Weights of a small GPT-style language model, trained from scratch on English Wikipedia: vocabulary 570.
Each number is 128 + 24 x the weight over its row's rms, rounded and kept within 0 to 255. Layers, rows and columns count from 0. The size above them is the row's rms in percent of the matrix's.

# layer 4 MLP up, 384x96, rms 0.233, rows 91-126, columns 0-95
size [ 89 101 100  88  89 102  90 107  98  95 103  89  93 101  92  94  94  98  97 105 103 100 102  99 105 101  94  94  90 101 101 104 103  96 106  94]
[[143 102 135 135 116 104 124 126 121 161 179 131  93 118 125 138 167 120  79 114 149 178 118 142 114 110 124 150  99 138 130  98 146 127 109 129  86 114 101 118 144 136 135 139 121  97  84 128 101 108 112 146 147 119 188 145 113 118 149 126 134 143  72 140 109  87 147 143 184 164 119 142 132 121  91 150 177 178 121 134 117 101 136 127 124  92 111 112 143 153 141 142 116 124 107 170]
 [100 140 137 102 168  99 151 107 118  80 184 167 124 142 137 133 104 165 128 183 119  88 166 144 123 125 113  85 120 117 119 135 137 160 101 141 150 130  91  78 126 142  96 117 122 111 149  74 132 103 121 116 114 127 162 120 130 100  99 137  74 139 133 137 110 125  99 105 104 120 109 139 124 135  79 111 137  97 129 138 158 141 131 121 128 147 105 127 163 148 101 131 166 148 146 117]
 [141 147 130 147 113 115 114 137 118 135  98 130 174 129 173 128 151 109 128 132 139 143 132  92 148  94 105 128 212 105 157 158 143 160 145 115 107 121 143 129 126 125 151 144 133 130 141 159 122 147 125  87 157 149 119 159  98 103 140  97 156 129  99  76 109 128 173 161 123 134 159 125 149 120 119 107 104 171 149 109 107 114 101 114 156 132 144 172  99 138 154 149  87 143  96 108]
 [ 89  85 140  98  96 115  75 181 124 136 144 165 101 122 134 111 110 162 114 114 153 152 162 136 103 152  94 127 141 112  96 126 151 120 166 100 153 130  99 118 142 116 137 118 118 154 164 130 114 173 147 130 117 127 107 138 104 100 101 120 105 122  89 125 132 125  86 127 163 158 127 129 164 121 145 137 145 138 132 128 160  71 152 150 133 158 138 158 170 129 104 172 107 139 128 106]
 [117 100 175 116  61 133 133 150 118 156 129 148 124 109  94 113 127 114 130 152 137 123 123 159 157 132 124 134 120  83 134 114 133 151 141 104 101 125 117 109 142 123 122 179 145 126 126 104 174  81 165 122 144 121 139 147 149 114 129 125  92 157 128 138 135 139  99 141 104  85 145 114 162 111 195 113 134 154  85 118 119 171 156 124  91  84 131 115 152 116 122 111 158 172 117 125]
 [144 128 116 134 140 100  69 124  93 131 101 156  97 118 126 108 134 187 106 137 144 132 162 139 110 140 146 131 125 150 123 102 120 114 125 102 130 185  87 145 138  98 144 150  97 125  99  96 114 116 103 156 123 147 134 175 131 147  97 100 165 132 141 125 111 120 147  88  96 112 120 147  93  86 128 138  83 169 121 158 137 113 144 172 105 115 127 133 150 129 129 145  77 149 157 113]
 [132 127 104  90 147 101 123 117 112 140  98 123 125 121 132 124 110 131 103 106 183 164 145 152 127 136  99 114 141 101 133  86 117  85 125 117 105 129 111 119 186 123 112 140 119 152 162 162  78 135 141 119 110 144  86 133  99 121 126 134 148 106 114 154 180 146 136  78  98 152 104 169 153  93 129 120 107 146 142 121 130 128 146 155 175 123 142 114 150 135 174 120  98 103  88 100]
 [201 100 146 136 135 106 120  89 103 107 148 143 154 110 127 153 153 109  91 116 148 111 132  95 158 146 117 140 124 124 133 131 160 104 147 172  99 173 127 139 124 156 115 145 151 159 128 149 117 106 143 148 138 158 136 153 117 140 101 129 103 149  90 131 153 118 142 120 144 115  62 140 168 121 138  94 159 129 106  88 170 119 132 143 158 108 151 119 139 158  98 130 113 100 126  82]
 [ 90 159 141 109 121 150 132 121 131 162 132 108 127 172 179 112 184 117 130 131 178 178 132 146 137  93 120 138 127 121 157 138  87 155  99 119 138  97 122 116 133 165 124 120 147 141 102 162 131 166 110 134 112 114 132 162 106 137 135 144 137 139 140  83 137 115 155 160 142  79 129  86 123 131 104 111 168 167 146 152 111 113 109 125 145 132 150 132 108 129 162  89  90 110 130  92]
 [109 113 137 101 144 102 134 120  97  91 114 148 146 169 123 107 114 158 128 137  86 129 162 118 112 137 122 139 163 164 156 136 101 181 136 118  94 129 139 136 150 133 127 148 115  30 124 107 137 145 140  99  78 160 130 103 111 115  74 130 128 127 126  79 102 125 132 130  93 126  74 112 130 127 145  97 119 113 148 143 122 107 139 128 150 109 152 125 108 136 126 104 134 146 145  97]
 [143 120 131  95 172  77 132 144 124  84  98 117 140 116 115  68 131 187 144 141 156 101 130 162 136 129  77 160 126 142 138 115 111 125 134 190 129 150 110 104 121 144 125 148 128 174 115 133 156 145 160 139 119 104 106 142 134 100 118 143 114 112 125 114 141 156  93 147 118 114 151 138 145 104 142  95  98 147 108 150 130 143 107  55 127 151 128 134 135 100 127 142 101 131 154 152]
 [137  92 156 137 121 144 190  52 142 138 110 147  88 164 122 109 160 144 130 128 130 163 114 118 143 105 132 142 122 118 112 136 135 150 169 141  99 129 143 137 126 111 139 145 145 107  78  95  88 110 116 159 141 143 147 160  89 137 133 161 126 133 122 152 113 160 122 136 116 146 141 168 128 163 127 104 154  98 105 136 112 151 105 159 168 127 147 171 154 109 147 143 106  90 133 103]
 [125 131 113 149 106 121 135 131 154 139 104 175 135  88  91 154  74 124  94 147  84 152 165 107 119  79 138  81 130 152 112 157 168 124 170 148 128 130 159 176 129 169 123  97 119 151 138 154 149 129 119 110 103 122 113 113 103 115 108 119 142 181 115 119 152 105 131 141  95 137 150 119 124  90 120 152 102 160 120 120 121 137 127 153 137 152 120  95 141 150 154 104  98 127 164 114]
 [124 131 115 140  97 144 132  81 138 117 100 107 173 165 109 151 138 105 108 187 122 117  90  92 147 111 127 141 131 124 123 102 114 101 133 142 125 146 129 111 118 141 164  94 112 107  79 155 134 135 144  81 116 113 124 143 105 105  70 164 112 119 145  81 133 118 115 165 115 142 143 142 131 148 145 129 102 140 159 121 145 106 138 167 118 135 114 159 121  70 164 147 164 112 145  92]
 [137 164 143 108 124 169 162 107 111  64  97  88  94 148 151 123 176  82 135 144 127 126 108 116  97  86 110 115 125 134 124 159 131 152 121 121 157 152 113 168 133 120 140 122  92 129 169 112 105 161 115 124  93 139 111 172 169 117 131 157  93 128 152 122 131 162 146 104  97  87 151  96 124 132 122 134 125  99 121 126  88 130 112 168 121 126 124 132 147 146 105 101 112 161 110 128]
 [123 153 157 117  75 110 105 125 122 135 120 108 146  85 102 133 149 145 120 146 114 133 138 146 102 153 107 105 135 113 133 140 119 169 103 144 101 137 123 113 161 140 163 165 102 129 163 107 151 118 165 119 113 163 130 141 116 169 114  83 103 121 130  97 124 128 120 134 146 143 160  97  97 114 145  76 157 110 102 135 138 162 119 151 128 122 114 141 158  60 120  59  98 120 123 152]
 [152 174 156 134 146 141 105 100 174 128 124  97 124 148 140 136 132 110 104 157 133 160 125 131  88 117 146 138 110 163 137 163 135 115 134 175 122 106 107 102 137 128 167 133 146 184 116 110 153 204 125 128 162 131 150 115 118 128  83  84  74  99 124 141 130 154 163 129 141 132 171 139 101 114 134 129 125 127 115 112 116  76 135 149 143 126 136 127 143 110 103 144 132  90 130 107]
 [112 144 138 124 126 131 110 109 142  73 104 131 151 121  96 160 201 103 126 138 162 178 124 124 134 160 120  86 120 136 135 137 176 152 132 141 124 114 143 140 132 142 137 146 126 106 106 101 135 153 100 160 174  76 138 149 124 150 121 106 121 146 133 138 124 155 134 157  94 112 139 127 150 167 134  93 154 134  92 101 142  87  83 129 156 129 152 134 147 103 139 169 122  87 127 149]
 [111 208 114 127 131  89 104 119 126 123 110  96 101 118 171 171 124 116 132 113 166 119 105  95 113 153 151 125 124 131 125 108 104 156  96 149 154 123 149 139 132 122 145 133 143 149 158 111 116  85 118 119  76 109 153  92 117 127 161 172 186 132 133 129 138 109 148 106 128 135 115 133 134 121 170 162 119 105 142 139 133 122  98 149 146 120  79 139 131  97 151  94 112 161 105 150]
 [123 136 104 158 100  93 145 152 113 120 117 125 102 143 146 142 128 135 142 193 128 139 170 163 136 103  77 155 125 160 143 120 163  98 139 106 145 132 110 117  92 136 148 137  95 135 145 164 114 115 154 123 112 162  99 179 106 105 161 106 108 125 114 111 161 102 148  83 122 119 145 150 143 141 140 121  66 147 102 137 139 144 147 102 121 102 130 104 162 141 123 152 169 132  99 157]
 [141 120 159 163 114 116 132 101 147 136 158 151 126 114 152 161 125 142 149 147  93 124 122 113 121 133 125 120 186 153 124 151 145 128 119 161 128 130 131 160 145 127 105 128 135 144 152  74 133 168 115 109  77 107  99 150 138 164 133 142  83 128  95 124 124 114  73  89  99 122 105 155 113  96 132 135  87 123 149 169  79 121 151 120  88 157 158 114  89 123 110 142 105 100 152 134]
 [108 145 153 123 147 152 118 117 112 120 144 113 151 126 152  90  92 123 138 190 140 111 146  96 151 118 145 105 132 106 115 100 158 143 136 138 109 131  75 101 150 155 109  84 147 100 157 127 105 164 105 101 157  83 136 124 142 140 132 139  93 157 150 150 124 148  99  71 144 144 126 113 132 156 130 170 107 143 124 155 118 138 146  78 124  90 129 154 131 134 147 163  91 161 143 153]
 [175 127 167 145  92 122 151 134 106 101 123 135 133 141 157  91 129 109 103 110 109 200 159 127 125 124 125 145 145  76 100 115 116 129 194 141 122  75 156 129 112 139 134 136 143 112 123 117 115 159  81 141 133 134 116 122 126 119 114 169 105 133 146 113 137 155  70  75 142 139  70 122 149 147 128 153 121 150 118 119 103 135 153 110 152 119 126 114 124 166 125 121 143 125 113 113]
 [127 146 114  95  97 139  98  67 120 135 103 160 141 116 160 128 119 146 103 126 132 142 132 144 117 112 198 147 134 145 167 106 118 109 126 130 130 148  69 121 171 148 112 127 146 146 153 117 142 118 101  99 172 112  93 152 125 115 129 118 149 171 110 101 112 103  70 147 124  86 140  87 144 104 111 129 107  99 109 125 150 136 151 130 124 146 106 121  94  96 118 134  98 123 142 162]
 [133 100 112 103 139 149 124 155 181 116 109 102 113 129 157 136  94  91  95 122 142 140 141 149 100 113 179  99 150 151 136 134 103 133 141 149 104 120 107 156 156  72  90 108 133 106 153 109 131 112 139  80 181 131 133 149 145 107 126 115 129 177 124 101 147 163 122 148 139 170 112 106 139 149 144 172 183 107 121 103 133 164 133 115 121 149 156 159 146 112 124 105 136 138 120 134]
 [161 108 130 125 185 157 102 143 128 127 110 126 152 128 109 121  83 131 130 156  98 153 126 115  92 156 138 109 129 151 153 149 120  72 111 100 141  79 137 135 112 172 117 137 121 171  97 164  98 134 129 103 119 131  65 169 119  84 120 162 166 130 139 137 167 114 117 112 112 111 109 148 117 127 136 101 133 177 137 130 127 128 158 140 107 129 157 102 116 118 143 139 112 123 114  79]
 [107 119 136 182 119 129 101  85 159 157 161 130 130 134 131 110  97 135  67  85  89 131 165 103 107 114 131 109 139 111 121 140 113 112 121 142 176 127 146 100 108 128 148 128 119 131 155 136 174 184 118 146 149 126 132 160  88  83 134 140  95 124 135 132 152 136  99 160 108 109 129 151 155 139 153 133 105 141 154 145 124 135 101 129  99 140 168  99 139 137 115 160  89 144  99  96]
 [140 166 124  91 168 111 127 116 121 121  93 134 100 157 143 156 123 154 148 163 120  91 101 127 109  97 188 127 139 125 112 107 146 122 122 160 134 123 108 123 134 151 117 102 148 171 109 140  65  99 114 120 168 101 117 122 169 147 114 155 127 150 151 127 147 140 151 140  79 181 136  96 125 103 118 124 153 146 135 139 109 146 114 135 133 117 122 134 104 146 129  90  83 135 187 109]
 [150 176 102 187 158 106 126 119 114  96 123 128 137 114 109 141 111 139  95 103 117 131 102 105 129 123 120 109 137 135 158 115 125 126 125 123 150 169 125 195 115  78 128 129 117 108 175 141 181 113 132 121 147 144 152 114  72 163 104 147 120 121 101  65 122 113 120 137 126 112 112 134 144  97 126 139 123 126 121  82 139 141 101 155  87  94 149 130 161 126 102 131 141 149  96 138]
 [107 148 148 128 144 121 145 166 109 117 119 159 140 128 147  88 105 114 136 103 125 121 113  81 151 137 113 119 140 138 114 124 122  87 101 160 126 151 121 159 160 159 158 121 135 142 131 129 112 160 165 142  85 119 110 120 114 126  67 197 117  90 130 144 145 129 108 132 156 103 159 174 125 137 159 117 146 161 111  90 130 103 116  74  84 120 156 124 117 148 146 146 162 146 114 108]
 [131  74 128 161 159 126 121 142 102 112  91  95 153 159 124 100 116 153 127 143 141 150 116 133 150  75 158 166 126 169 132 112  85 132 171 124 136 107 127 160 136 162 126 121 178 113 105 119 126 158 171  96 148  88 148  84 137 145 116  95 128 152 138  92 134 104 143  77 126 120  94 121 119 113 136 139 142 136 127 155 139 139 129 153 107 154 129 173 115 123  90 133 144 162 124 143]
 [147 159 131  94 153 130 110 114 124  95 105 127 123 100 165 111 107 146  90 117 130 171 156 119 132 150 134 152  91 129 171 116 120 142 109 120 127 144 112 103 113 140 160 144 169 126 138 154 125 119 145 136 141 100 114 153 115  97 131 130 170  85 133 103 137 144 110  81 125 153  97  78 114 174 147  96 190 110 112 134 139 134  78 119 137 139 151 111 125 148  79 135 154 168 148 116]
 [161 121 145 180 129 133 111 134 135 102 129 136 122 133 122 130 149 110 135 175 129 112 118 113 125 121 139  89 101 155 118 100 164  99 122  92 184 151  82 126 169  90 119 124 142 104 121 117 145 168 118 139 175 136 105 147 138 177 116 129 108  76 144  97 137  99 133 124  94  88 142 120 138 137 116 106 135 142 111 100 161 101 135 149 133 132 150 157 164 155  81  83 120 136 124 117]
 [165 134 146 104 119 133 138  87  81 163 160 157  96 141 165  89 114  77  82 115 115 141 126 116 154 138 121 123 108 101 151 156 103 175  94 135 137 132  87 135 116 133 139 147 135 116 133 144 115 141 158 156  93  89 111 155 159 114 126 120 132  67 154 131 158  92 133 152 144 153 169 132 105 110 137  95 134 135 154 114 137 126 126 178 127  92 125 121 132 115 151 119 111 143 128  96]
 [127 126 167 156 112  98 157 122 154 134 109 156 127 140 124 118  66 157 135 115  96  84 149 160 114 145 126 120 207 120 148 114 143 101 114 142 102 114 121 144 110 101 146  99 121 170 134 136 139 135 115 137 111 129 111 137 123 109 137 129 151 108 113 164 141 168 123 131 119 102 133 147 128  65 134  85 107 129 147 130 136  71 123 146 117 139 150 132 105 154 155 127 120  74 166 162]
 [119  76  93 152 117 139 118  86 123 123 149 178 151 101  96 145 130 169 145 142 141 136 155 106  99 108 115  97 114 121 180 163 143 117 121 137 101 125 169 112 102 105 154 119 133 160 151 121 117 154 166 153  94 165 141 165 120 104 122 109 126 123 147 119 127  91 129 136  79 138 132 146 125  75 108 129 112 122 106 119 168 122 147 106 124 137 151 119 141 103  89 130 155 182 142 136]]
# layer 4 MLP down (transposed), 384x96, rms 0.201, rows 91-126, columns 0-95
size [ 81 103 103  80  93  98  96 105  93  87  98  96  91 103  84  86  91 103  92  98 113 106 106 104 114  96  86 105 105 102 105 102 108  90 108  80]
[[130 116 153  86 101  93 145 128 121 125 141 102 152  82 152 140 130 127 144  99 125 130 134  98  97 126 106 122 126 120 165 125 131 158 173 113 107 156 142 146  80 113 117 115 119 113 165 134 149 133 169 150 128 109 123 131  89  94 122 105 104 202  82 131 161 155 106 177 121 126 122 102 161 120 109 116 118 113 161  97  93 165 137 124 135 159  99 145 143 135 141  90 134 100 151 127]
 [166 150 134 144 115 115  80  77 156 128 149  86 141 120 112 152 141 129 136 142  92 131 185 126 121 157 127 123 134 141  95 150 204 153 158 153  97 125 107 103  87 140 135 158 116 121 145 138 145 142 109 139 130 141 140 124  79 137 146 116 134 126 156 121 127 130 158  80 114 145 175 122 114 142  94 118 107 107 119 156  90 143 121 124 130 125 121  84 112 143  73 128 104 111 141 116]
 [124 146 116 128 147 122 111 142 164 143 175 146 100 111 119 149 131 124 106  97  95 156 103 125 109 111 143 147 131 135 163 104 164 131 105 138 159 151 130 180 138 165 132 144 113  89 168 141 172 103 168 169 101 107 173 133 134 139 132 119 154 150 127 132  96 163  91 127 127 149  83 136 154 119 141  99 157 156 130 153  90 172 138 155 144 127  89 125 170 104 124 157 123 129 138 130]
 [123 111 141 131 185 140 120 110 165 156  80 134 129  80 114 127 118  82 169 152 139 161 103 161 124  96 156 138 124  97 162 132 131 146 112 148 116 122 141 130  91 142 107  78  92 131 116 131 170 116  90 116 129 179 122 144 124 172 160 185 181 109 130 149 123 117 145 132  99 137  94 120 129 135 124 114 106 130 141 113  88 120 146 137 139 120 104 132 124 125 136  88 132 136 152 121]
 [109 105  90 122 113 172 117 136 134 167 100 138 124 116 104 114 110 133 122 118 176 152 106  99 142 103 106 128 161 148  86 157 125 136 137 144 138 117 140 140  90 183 150 175 110 132 123 149 128 105 129 132 161 106 160 124 116 122 166 121  94 153  86 113 133 137 116 162 139 115 144 140 150 154 108 135 124 116  97  98 113 115 155  56 124 103 131 140 172 167 132 161 126  91 103 142]
 [ 95 154 119 160 134 154 108 132 136 129 125 150 105 100 128 100 168 102 179 103 127 120 100 136  84 140 106 133 124 127 166 147 170 139 136 117 126 165 174 101 173 127 118 104 168 113 137 165 117 146 136 117 129  94 146  65 122 131 154 113  63  61 105 131 122 174 130 128  98 123  96 116 149 127 151 107 119 116 111 119 116 151 131 117 143 125 113 141 110 144 107 130 129 125 110 114]
 [ 83 138 127 147 123 120 134 120  96 110 105 135 188 135 106 116 132 144 203 115 128 127 103  98 116 107 111  97 106 137 127 103 166 141 100  97 102 114 131 120  93 160 127 177 155 184 150 116 118 120 111 127 139 126 138 148 146 147 116 114  92 180 120 153 101 124  92 150 118 122 152 106 129 152 103 104 115 136 153 147 120 181 105 156 118 117 122 158 109 103 131 157 152 150 147 147]
 [ 79 191 110 108 134 145 198 130 165 152 144 175 121 152  93 102 113 144 140 122 135 129 133 166 114 151 125 142 117 117 101 126  95 158 133  82 109 156 148 118  99 121  74 139  91 129 138 117 119 163 110 159 106 138 115 149 135 103 109 126 104 139 107 136 142 142 107 159 124  75 125 149 136 133 133 147 125 131 157 131 112 139 124 195 136 124 131 174 133 135 132 127 130 140 161 132]
 [133  70 102 114 155 123 137 155 122 129 153 185 110 138 151 155 109 120 121 144 153 156 115 116 130 152  80 149  97 152 164 121  81 125 124 118 181 121 144 130 129 122 134 138 109 104 133 107 130 151 119 135 125 129 155 111 125  96  85 119 114 151 129  97 132 162  68 102 128  99 139 104 126 127 156 107 144  78 131 121 161 105 158 112 110 120 131 146 187 137  86 164 103 135 138 138]
 [152 132 165 153 111 169 113 136 109 142 138 122 155 150 106 123 135 153 136 126 194 156 142 206 131  93 155  99 112 150 120 139 122 102 119 104 148 140 153 136 130 151 134 162  92 156 124 130 153 108 100 140 136 191 145  95 119 152 179 134 137 128 132 147 137 160 108 118  97 148 157 109  99 142 141 124 126 156 112 121 118 108 136 138 130 147 140 105 171 117 117 119  94  82 131 156]
 [152 126 150 113 125 167 152 171 153 135 135 163 165 147 191  96 139  78 115 135  94  96 124  91 152 121 148 153 126 148 103 158 136 104 116 118 172 134 119 135 142 141  78 145 109 145 132 147 141 113 160 108 154 119 147 128 117 143 147 105 127 140  85 140 138 147 137  89 126 135 116  79 136 108  94 145 154 165 136 160 106  95 133 140 149 108 125 137 174 161 156 145 162 134 124 129]
 [155 121 109 155 135 115 124 145 163 100 110 135 150 119 134 158 141 143 112 180 109 113 143 126  68 142 107 111 148 109 146 114 139 122 131 158 105 156 113 143 127 174 119 115 147 120 117 172 169  94 150 141 158 127 119 161 140 120  76 157 152 124 127  96  78 115 151 156 166 164 121  99 153 132 144 140 110 124 128 150 105 143 104  91  98 139 151 124  64  90 103 127 130 145 136 136]
 [152 118 130 140 151  94 130 112  83 144 124 159 113 142 118  97 125 122 100 175 183 127  99 102 124 126  87 122 144 144 115 171 156 138 120 105 125 175 187  88 131 130 117 186  86 126 148 153 107 134 131 186 135 141 108 121 147 113 153 126  81 128 118 116 121 106 113 124 153 118  99 172 135 136 135  97 139 116 167 119 157 144 147 131  90 111 127 126 142 128 118 145 145 137 145 153]
 [109 135  96 121 115  81 153 137 113 164 128 127 133 136 155 109 139 139 141 107 136 158 124  94 131 157 114 116 127 157 197 119 125 150 120 163  74 115 175 111 160 123 102 159 128 110 142 127 135 109 123 135 143 103 152  98 111 133 151  73 127  95 128 128 137 171  85 118 100 155 158 128 146  94 151 110 129 160 155 112  86 105  83 152 162 111 130 158 119 120  93 122 114 132 119 112]
 [125 108 146  88 154 114 146 168 117 118 163 123 122 127 123 110 113 162 150 129 106 134  91 134 125 142 114 100  89  88 135 113  99 151 151 107 156 171 118 165 137 135 108 140 126 123 145 126 127  96 144 139 121 146 139 102 132 146 155 123 161  88 134 109 146 133  75 158  98 165 145 157  94 163 111 151 164 142 157 144  69  90 121 120 124 147 111 136  84 172 107 127  90 106 150 140]
 [187 145  80 122 195 155  77 131 149 138  99 134 102 120 115 147 148 120 158 152 157 111 100 135  98  69 186 125 128 139 135  95  92 123 131 136 119 100 101 100 161  92 122 142 123 160 120 143 128 111 103 113 107 130 144 135 127 105  85  92 145 138  92 136 115 151 100  91 129  98 143 125  94 121 127 123 147 117 120 136 144 118 139 154 134 127  93 126 142  98 121 127 148 135 117  99]
 [ 94 105 148 121 131 126 145 102 121  96 171  94 161 121 111 158 179 150 128  85 143 134 121 122 104 149 101 159 121 115 125 151  99 115 148 150 122 125 114 120 124 124 111 137 182 113 109  89 119 118 155 121 140 133 132 108 127 158 188  89 113 107 183 136 118 160 131 150 127 125  68 170 129 142 109 142 105 133 102 164 118  95 117  92 122 142 138  98 134 137  98 106 101 100  98 137]
 [152 155 128 133 127 151 115 136  99 131  90 140 155 151 133 144  91  88 140  99 107 122 170 144 157 134 133 118 107 143 128 124 134 120 123  77  80 113 117 109 126 132  99 109 101 118 171 113 101 185 153 104 115 147 119 139 139 133 172 101 128 118 122 115 119 157 153 139 158 143 111 101 128  89 116 137 100 154 105  78 118 111  85  88 105 158 159 131 154 140 105 123 174 172 149 128]
 [127  99 124 124  93 147  97 115 174 151 107 160  99 112 112 137 105 105  97 144 117  99 142 144 141 155 145 138 135 149 133 128 149 112 102 143 133 157 101  50 106 140  81 150 122 140 111 162 131 144 143 136 177 118 122 150 143 148 113 103  82  92 106 135 145 151 144 125 126 119  89 119 104 150  90 122 108 126 156 130 133 102 128 145 118 122 147 155 153 175 143 158 153  70 156 131]
 [110  80 137 137 122 166 143  92 164 151 159 111 102 105 110 107 152 101 124 111 138 103  69 145 124 121 130 189 124 121 123 120 103 147 156 137 146 133 141 111 139 124 125 102 156 101 109 104 119 122 121 125 174 107 154 167 121 152 133 107  99 123 137 101 131 148  89 121 139 142 151 161 154 129 180 141  90  99 103 106 140 102 121 115 159  95  91  96 161 112 129 106 107 170 111 121]
 [ 72 158 109  91 146  83  94 151 114 154 141 118 151 113 112 111 136 133  85 144 139 118 158 109 141 123 114 179 130 109  92 125 129 156 122 115 144 142 148 121  69  59 128 169 114 115 148  92 148 106 131 112 116 151 146 104 139 120 121 103 107 139 135 117 159 148 135 105 114  93 137 117 107 135 126 114 133  68 143 153 108 137 141 161 143 149 168 151 138 105 152 153  98 128 145 118]
 [114 118 119 135 138 117 130 153  91 158  93 151 149  95 135  98 127 150 183 158 145  77 125 109 134 150  93 142 113 147 134  97 183 157 115  86  92 138 149  97 105 146 140 122 138 157 141 124 145 137 145 114 160  73 150 142 116 154 125 143 142 145 117 173  96 153  54 146 128 115 110 129 159 106 101 142 104 124 157 107 113 120 124 112  98 106 113 129 124 125  99 125 101 123 122 150]
 [ 76 129 125 120 145 128 117 135 122 131 126 108 120 101 133 128 119 145 169  91 113 101 107  89 135 126 117 142 191 122 133 114  80 135 155 145 155 134 134 127 121 140 105 100 139 164 114 154 104 164 147 109 115 130 127 119 129 178 116 107 121 153 142 101 109  90  91 139 141 101 144 134 122 132 142 107 118 193 105 187  72 131 145 124 120 109 108 108 128 136 155 161  69 138 108 144]
 [127 158 170 122 116 116 144 129 157 106 159 144 141  80  98 181 121 153 115 118 148 125 159 114 165 115 162 163 125  89 149 147 141 122 157 118 162 120 120 103  94 139 135 125 130 115 150  79 162 160 161 111 112 136 139 135 167  86 117 122 138 118 151 107 134  69 106 149  85 135 101 133 147 115 118 139  95 101 152  95 159 120 113 171 113 132 132 105 161 133 129 123  95 118 145 154]
 [137 131 106 134 141  85 113  74 157 143 163 145 131 132 110 171 166 129  85 106 115 124 120 138 125 120 126 166 117 101 109  69 124 132 149 152 150 124 101 122 165 112 113 126  76 145 118 183 144 134 123 124 117 113 128 109 144 130 154 112  94  97 145 139 124 155 159 115  77 104  95 109 152 102 149 161 121 108 102 148 146 167 148 119 155 126 145 103 145 123 147 143 110  91  91 102]
 [107 133 123  89 134  95 151 126 107 106 134 161  97 139 155 138 172 160 108 119 118 170 133 142 135 164 186  86 123 135  89 145 149 136 116 135  91 106 154  97 133 136 128 116 128  82 128 118 105 106 117 108 138 125 191  76 117 145 172 126 109 112 131 100 126 116 141  87 110 122 158 145  97  94 156 146 157 113 110 127 121 114 112 130 120 127 113 110 108 162 173 108 118 142 125  91]
 [138 140 167 168 189 139 131  84 137 124 119 127 140 124 132 139 153 114 135 126 111 119 121  99 113 141 143 124  99 127 141 130  88 121 109 139 142  78 131 115 145 143 118 160 167 119  78 125 112 105 131 173 135 142 144 117 112 178 151 125 146 107  89 129  78 126 123 173  95 160 174 110 145 136  98 109 135 130 140 129 168 129 107 121 175 109 109 117 115 123  75 164 116 167 124 121]
 [184  89 122 153 101 141 111 130 136 132 165 111 177 115 144 120 133 129 124 166 136 103 144 140 130 101 117  93 132 143 118 137  96 119 128 104 150 138 105 164 118 146 151 147 172 117 116 149 165 124 171 159 113 161 110 155 164 111 155 168 121 127  85 123 121 123  70 157 124 116 123 103 125 141 154 145 146 122 102 108 131 128 153 124 121  70 145 150 168 108 103 131 171 101 148 142]
 [165 154 127 143 116 135 146  70 143 118 135 159 118 125 124 114 116 130 142  99 119 109 111 133 153 137  86  68 123 166 128  98 116 114 149 150 159 100 123 123 122 162 144  99 135 130 113 156 167 123 122  75  96 132 130  95 149 126 124 105 138 101 129 156 129 123 143 123 128 150  93 126 110 133 144 156 140 120 162  59  78 122 156 175 109 113 169 124 150 107  84 148 134 117 145 108]
 [134 142 129  95  88 125 125 104 153 123 139 132 154 104 124 151 153 120 108 111 116 113 183  75 154 101 124 140 128 177 130 142  98 166  92 114 126 122 115 131 178 117 132 144 102 126 141 125 191 112 185 111 106 115 146 146 165 141 145 168 142 124 149 122 140 139 148 108 141  81 167 108 119 132 137 111 153  96 139 113 129 104 149 113 133 101 132 126 146 115 142 119 141  77  75 117]
 [126 108 106  99 115 140 102 139 148 102 124 146 139 132 160 109 138 128 118 168 148 128 117 116 120 147 162 176  89 110 122 161 152 102 146 125 110 106 126 153  79 137 156 154 171 114 134 138 155  85 163 138 105 121 129 171 129  80  78 134 129 137 132 112 123 171 124 134 120 122 133  96 104 132 125  80  90 169 149  68 120 110 124 139 120 114 160 154 141 131 112 147  83  97 115 128]
 [146 164  79 110 128 150 114 130  79 141 135 130 108 147  98 135 130 104  93 127 114 143 150 136 113 125 102 130 123 120 157 118  68 140  94  73 150 154 113 141 160 159 106 165 152 108  99 132 156 122 132 147 151 125  85 142  94 122 150 152 132 129 145  73 146  89 102  74 138 133 136 102  96 122 121 137 126  89 119 129 125 129 161  93 128 149 134 114 101 144 138 123 116 103 182 129]
 [164 124 117 153 118 136 132 132 133 134 116 144  99 133 110 157 123 117 117 154 196 139 127  98 150 127 111  93  80 133 140 144 141 105 132 116 142  88 121 156 148 119 114 129 136 105 148 151 134 106 106 110 109 138 118 111 103 128 127 122 118  97 140 148 126 138 137 148  59 111 140 139 125 100 135 134 195 108 152  85 154 112 141 178 158 143 172 139  87 134  98 154 183  95 114 104]
 [ 71 150 127 144 146 112 122 111  91 113 100 115 120 128 133 106 118  89 129 148 131 133  86 157  86 110  83 129 144 117 143  97 108 106 131 103 143 125 136 147 136  85 124 116 184  98 133 145 120 104 164 163 137 128 135 143 109 157 138 174 109 156 122 141 126 124 147 123 124 141  86 195 111 113 133 159 102 105  84 113 163 116  96 102 113 159 114 135  94 127 134 139 116 169  99 135]
 [119 146 115  89 121 132 138 112 176 152 125 115 143 102  99  95 125 148 175 132  91 103 118 158 105 134  98 153 101 125 144 131 138  88 152 132 124 164  97 138 174 150 150 114 119 112 131 115  87 152 113 138 129 107 144 131 139 140 136 107 174 164 138 125 150 107  71 127 162 121 109 124 128 171 100 140  73 144 135  87 121 174 105 116 130 144 141 155 122 129  81 145 101 145 132 156]
 [172 146 103 105 167 104 110 133 136 176 102  67 112 131  99 124 149 111 176 118 160 115 100 102  99 153 133 150 114 121 114 117  65 141 104 132 160 155 151 156 132 176 128 143 130 143  99 144  90 105 128 121 138 120 153  97 144 160 139 104 119 140 115 127 140 144  95 128 139 120 134 111 163 138 158 112 164 133 144 138 106 119 105 134 158 132 105 123 105 119 181 119  73 112 123 128]]